Weights of a small transformer language model: untied embeddings.
Each number is 128 + 32 x the weight over the matrix's rms, rounded and kept within 0 to 255. Layers, rows and columns count from 0. Numbers have three digits each.

# v: layer 12 attention value, 192x192, rms 0.124, rows 43-89, columns 0-63
# o: layer 12 attention output (transposed), 192x192, rms 0.329, rows 43-88, columns 0-63
v43:121136152070129072099144065173141127122109118123122144178100156113103156115124134129148141163119147115131109131097110137146136111098107136163073174087164064151122164103129144173118190137153111
o43:139175125169141114126120132114110098143176158138204091149076132103163057133115114151120138166137169122114144142056132090114133087162147135113124150089137153094087098139107138115128201135150153
v44:087153161091159083093072090145140117118149097133136182148156103117100157157182068119144079104121086129101133091107127084124115123125116105107142119130101162127164112173131121196150149145135161
o44:167160147135157091161149106072153125111157095092134133152126107168114115101175108236149159148101075140162124142126109171187121102162132157159148090189156115129089158157171091140119138108142077
v45:140118147136185141154130112136078111109132133118123078148111051120103078080092129138120124129172143144082119141089182126104126101152130048087124098132112058148119148077105069099096154110091125
o45:124222124159160127135131154127143163099160169151152109144147113091139130095149148133169150131121130135146107139137154088151168138124164103111154077152139144131107090088099163059117162148118150
v46:135151069129072097103180103090149110090113136081175143113147109127095138100133127102121133056147157118095136167104111121049043127141108187098096123112098120113125141103113080127094140116137128
o46:125078117083125094101165121101121092164088132102161065129083148171136135131129141114119136155123134121156130081180120129113085168117062146140095154148120139148113132148128145100107143119144117
v47:129185164150100094136178130114046147189120119079163136117090180129135168155109112094136173172141081107162107150148126149126112106081148154135152124121149129157081153123064164124148089152087103
o47:111066165163115173113135115153125142157168113119123101144090110139122091194192097173170072128151193107105121139186097133084116114149141109133060143087072159095154108145093126138137123055084178
v48:160125131105157137155167172113210172078100071134161138171133097122169105140113133165115141100103160164109063114151123150141108104083104135082113132111099186176149135129127137177100108133120218
o48:170195089137091116165095123118189151176099098128141109031096154153148097190094171116079129148067096125147115155168073146099093161120139073126095107095138122165114131135166098099090103103130127
v49:124137130127111064102169122113140155146168109104158124112120106131154175139047157122076142136121130173122151112067112147126095090144123127058148155109144147137093114167141108101168079127163175
o49:056105155156146149248140092091118093110141153092154110144076133090113165113110148119130155112156174092171167058103133157115128151065110089130130117136159094169131128204137186163089117123106168
v50:062089126119102090161146154129104114155157112119122148153140122127179079132159151114096108130150144122092098136141173179164067137178082208108136167147189114101044087124199163161144105164095140
o50:167000139136157074170113141097139095146143115164120105154150193114163174199087161169087113084098121151121185128096145112184156121094084118148120104062138116077135122157079116098128176168119155
v51:134095136097101098162128115154114143127129155078097172123110075137153109099154164109108093119144153165164135135120130182150144119118143061167172117087142138128186103130124116125118155157096165
o51:155198091171151181113110074125137128185158028138172156166154146136096166132135153163095222094137126149081074132155108114186140130111096184139159115144142076126108130085123200136148063101117155
v52:157176104145123080131138113174128187134183123123124110134128119112176218125159136123065116164093112123088129121103159164111123197119120122093173160143122159127133194124180139138136152158126151
o52:126071104063157132159111114106193108084116118102106095146079106120096139108108129160175128136136065139110065185123075171153152128172062155124126114199115160117123140155148155134108151075195124
v53:178166120168165145100157133128109091046154186056124093130140104122068146172142095179106157155095149118104190147134127149199120119137106124110200143180169142130145111183127099075136138142187156
o53:118198112100104114139077113110123162086094112109142133075125096121129088133146128144126117134144178147149149133151210136096168102086065165085134124171149150169083138124135110122075073143078127
v54:147142109118173108118062089096090142109134175101132125136120105116094132170142145139130131142130155112167103100110156186112100197141153095123093133104135104168072065178167117147146182153147135
o54:121189089132148160178165162194166158081072148125137134138117163127093151166170160137121180165153136113101150084106134072111152142195144170146129186137124055114095163145138176120108167108095130
v55:110182108112125120096102114195091120114206136106139122101108067183147146085169132118195087126167127198098121125115113141132115133113128152191130132081139120120124119096161175103155108122155137
o55:103115133146140145108106106031150118155123173109121146126135128095103166122090051136065133144151134121119177123127111174174110105208121112105093128133139130072135130086118143110094138160089120
v56:109163103145151102148127183105134070092160074096158160124072103069114167112090111088118136119152172093106138159114147168111158091103147080124135151109101123128107135094146115155117143075176056
o56:110177145120086083064112105167101091146088123156108131138100137163164154129151138130094141103186127155191122173149095082107103125139155141081169124182152144093116138120138188084143132083169180
v57:107084131184159142134084119134147103117115209109076132116101101103157112109141116153059149131157079157088105120083134129166151100120135099083110139100152110102155147103059118128117188112167129
o57:183136112119173142109155126179130121095097145109108076130100112118112139137163137085118212158129137102190131130159134070098165148076088139131126136117097151078084155133158155121157104114143108
v58:111123129128069103105108096082144114165121126150094155140156145127156153050131165146156163169129118144125112150102095179141214151143150096156094128124134184152177075149084142158151137066138094
o58:084164163088137156070122158166155117128131122165179153022103110121088097119105137076107101147122154146181179090144135125179123106132100195134132135110092116124140148149177148088156248107107111
v59:171092107115161111115140123159113108134147160157136173165123131127149165131082133164122171104163123174127160166103146154142104159125181128153125043128131070120108190126117118124112121142087111
o59:112171123150087130106117119122121146156144114090145092113153044162135121128108081044150122154114118141151146153123132186158137069167153171118118104171155076109090100114183162098103128125107149
v60:136142144108169107146122156124113127123132083108165147112088138133112165050153126139127128134086162154159118116109165132164152088119140077168139129157161148195162152121081175173163172122114106
o60:129161143157166117096125127133176049125074148109184073106079110121190096152157138128114065034115067177078129133178084126129166100133151167118153105138111158148114104125142105134060145139130190
v61:139103123111089167118149125131112110128090155113128133078120230183152174083109160124102075134182137141187165131114116131113115137115098168157099160179107143196144148161118140096130165121162131
o61:106135123091128089185096120165113180064171136130114107102120140067147133152117096154133119118115164145146085107109203162123113184160151131147138215202121190129138116111101110121116149134127102
v62:130076144126090115171085119135104120127171161151090120128121124103086151111186111141119131087135067155171100192159116082176155143115122146125123116102131097164147126097081112129143147161138152
o62:078139116136111143136195125104102193110103173119069124148131097124111159138153121154152134126091159191097115151087100085159124133155155154129141122143069190140130085114092137137149139140139103
v63:128128121132126098130175200122149141082147087170151110143107126143113138120098123072121081124126182111120070124115153122163136112063121164119131145149168129145126098178145151125233140176129128
o63:091048096167128090116090163131097160122119134123122082114120145132162084109152101112126099132156117147078098124090147143135129166127164094150179055112095166135129121105080182116083113147111150
v64:100129057180122123106100138144069144159089147114097096139138107058132090138139113166130086147073140148164140143155108108189149106121173051184081095122111107163112129153132146119120115072115160
o64:122222082119189148129080246140096112154119136162115139142179132152131170118182070166133160116098134137076159126087121103098164136112117147103091159168109090130103097115157087172118119166112119
v65:112123193098132086123106110182117164101124152109143136119150066080147176115182139071112132106137120113137127133103151116171119116090117082162139097129156102101188132096135100148104127086114131
o65:088147091104176150108123089129107152137095077132171173176141109101161112132125133138126113111119150170160166129134152140123080144106132111113101079141119144106153155154169134094078073136188121
v66:158139138157134097164169127107155143121132157203134097122105114136096138145124172115070122144175179087093133141100122119077151120196143125119110165109059144172150154090149136129153083143107114
o66:041070097169150142162084146141128155092114163163122076130126098154137131118127098168147191147082107062140156140172146170122119150120159106127145133142167166137141141168087134124128134120180151
v67:095125137150099096162091192128144109082160092109120083108126147079119095123115217161119154178180136086150123110127094185111123143118146151128153106128143131103112107142062111089084126113124144
o67:162072042099125099124116160126107105166108092095169185138140145144109077119135168060115097146147099190148141095172094145107125125157112117113121091174089115102106141081094113111136173174088136
v68:119162114137142137137140177098148141077152194125152129238153148150114122083135155129159146187152113147173082079111182107122101119124205106090090183134150147129106139200120123113153112085078176
o68:105048114149178167121138093121170071169097117090137151087094135120110165126116149192050096087125143114086145105110179123081142129131105105113160106185072139153142120176193084126153138151092136
v69:158156073131129107158075123129098094109128089124125105157150135129089147123115122128168085161130077167102080104115150147166141116145155155143115142091096125131140153131102161074063173092119121
o69:141208126138104131193186162142134142116169147185119138153139119079161178147115142105162125128075127127146175096112103114114080127090131118035115131088124133164157153108144115109142100122105101
v70:098159136099150109119088109090126083170087143141156132094047117141116088085119111084158170102153117122160146150124153196090091090102139111150173094144037073110203139140147134123156093158114121
o70:160116144125230139087136083128128133183157071197114063163119120145129102135138100091118155112106114106122189130111114118175128162112147126111056110107166163143180138106084124072110106137106103
v71:141164109109117128087155089148161132122135071111094048056148127187098091148127106106130171121085089106067110124098123135125180130084090082173153151111105126168132137131176137117141169135116158
o71:141131133110109175143114171122101166152195147105156119164101087125142117043109109073068112052144133148133092064119076107108180123171147096052111127067082193118126081072147121099117105113120106
v72:087083140125124108168133195151109172114123142162150105126150091054122125122133146160114146167053107084111059140133151147115131170083109104051086120091141154099123118120070172068157111122168138
o72:169166129130165129164140111130105149115110140083160141116084118105174177166187119039108070177065125116150134098157159118126163078120093107137069085120105171158121123069143084105112174123134157
v73:147157089110109155102096104154120109121072144088191152079098150155115106137130177107167147135126096128094107114056128105145124133157179120120092097106168150107160079132128102060089116107158152
o73:165136125175136148135145098128151106144171102138174142145068156136135117146170072132132086152142092156173098103183121144137122106116115142116191122150115148118105155142133107137142151129065085
v74:080112174142140082180123096127099135133172166096141157174118149130125073081145161079158114123115089099190147130152140154075090146118154157126136097137121163116157147096137124129153162201124159
o74:100094121152159168065139117069092170107082093154199130124145087153114130135202132141164120150151139122112160186100177124144174146175095197126169137071134083189088118079100117124134116131146174
v75:171120140145143160121148131137091087153125132140149111111102094147136188152104141116189110127129145091135155197147163144067157130175193138100101116128154131124144174158154185096117133095125164
o75:144089133156123134123165100133128111156106118119128103156157108162121159120128123132094075165088145108127149079136114090161124135065122104137054188129099138147158112106143160155140143158134136
v76:121074156130122158139144188154107135141097093111162108093131135141134100131120168073152078142167127136110132141206103174097118112164088093132103149223107120095152124113176073134123118113153171
o76:179045131061140091073092117082104134117122121173114124171124139082142157159132148134137140148119116135129139087087161121098092093168201106073124172150162175164129129074091161155099114183107130
v77:107152097110159109121132070082071124084120111166150132108155125122111149119153124114135150063163178162121100135141185138081113121150157082130152096080156128106161117097148123166134128102131158
o77:129104154117165129080143113094148151131118149092132170084126087192126149101116141107139119147066079119118142100165097095092136130121113203161165090192071138131096172121151140090123153121112102
v78:138167149101165172156131147080159128156154117086126142098120151103140118125124105120109129130143132152120099141172108100110134163128157098166106115120130150150138147122155132139103157089082123
o78:144073155157153162114154122152055153146120167130160062077106138150156084128168149140156177150154071115098104090120149118132096144099138158128108096158070135110149152126137145140148154116155116
v79:167132108136132123125182084132082158114122126160185082207172156120154126135125090102129162111114119130155127178122135143137077142125111096101066142115135142168112162120155122129122131126107134
o79:077187130160172119158105104091155185128072107114090147114102089106146118057102168169144125148119064067098144119163102084152150120178099102143112106141113143125127163153097095100136082125077132
v80:147115170141096138159150066124206136153157118124106114145161106129107111136125125111176059125134138098115135088092136126138140060107131102131177085138151119111106191137173164121154126149107148
o80:147099145140171090133118120083109107166126120057119098151160101147164130130122106168116106174108133124113165128149168115116076179110083144171080086114107111157138125140159109034121129115121170
v81:229159145133168167119087128102175113079155121129148086138089173051108108104151114106145164064135129056119194084103118096122130147122097120128166166127141097139144150074088135087092145136150158
o81:041127226105089123127086130111132146094137066115175147145107079140122115110145164109152059120116137142100132137101099156079116189108122149163110151112160164097159098105088134116155137118147190
v82:145110131167111106135066106134063117153107126155100132082144156132125163167073137129090211141057175163102134129112081120129182144185164121087108086095157127151139064103104111155130146154117136
o82:100153102099119109123179108110144141112168147131093132114113177100127093131133123094125147126082119090110060185164101119084176100107136098105167137094063096139090154077093132147076188156103110
v83:138080149092142118095174117128116143153050178133102109152182051121150176117114130155112133042115074117105131097098082142125113049170135092103142175121078118058137135094123111080132146162103126
o83:160249116134110171128060102149139112137109122074140128118136113154154185111107139142135098114127182096150118160086128118123118171154159102144128194092139133152144174136081113114078115072164111
v84:146107181160159115100186149102070122140123132125122154159151130104100069118093131137119169105113149137120096111067133124112076137131124118150084139160074137106106092147167138147112140142134126
o84:109128157166165112085199140141134109111139116138126098128110118207146145134130158151143130156119151129152152102198151120144185127138066124149175166071120163141040120122173141165139129134102139
v85:073112091097141139143161133102109142151113133135123171097159140092129104100144161112121103131153091189077153213117119133105154168072121111128112174120165117133094103115149083143122164144135075
o85:156084142049125128165145088131120075087131094114170150129101166114153105172132086095142160109117103137123145070113160138064153105106109131137139112123059171089146149090127122154114085139122136
v86:108104138173184113127136108131104101197149074142092174124106151185150089101092119185141152024154157134134098178138139161154140134135113100201112083144097133073144140220126048133123120048104125
o86:129158177074089102059114150061082120163120098134105104100186209135153127061099030151095156118080040106134130076130120193162102177134131124096166144138126089112171090111177160138151072104090046
v87:089142136150127086169143100124156131149130146083130131138131104105183156133114070130095168153126092159203145160101111090123144124133096138136119138145090108183101073122112116135132126137066214
o87:097061126152167156167098143099091149125117099172099114140114120087114126171126184142066130115061132089139098083109165112106088134136076137119152144102075079144080160152111109159135096128168059
v88:164084163150156134081108133156115170113133135128192126167151129101121141134208163099079071094117159135145142120104167155133083072078122149097106125148163121191067106140081169108083130127083085
o88:121167109133140149127153182108097071055081145066172110113095174153105118090131136155112128128143130156111124129136128163117137151084086155065142162118077129106071151108120117152106086121092138
v89:095100126154108104150180126114155121101126137142104121123123080126141138128065103077153110099127127120120111115133146139088120073124069110129104108133118151099138122155100096166124148125157156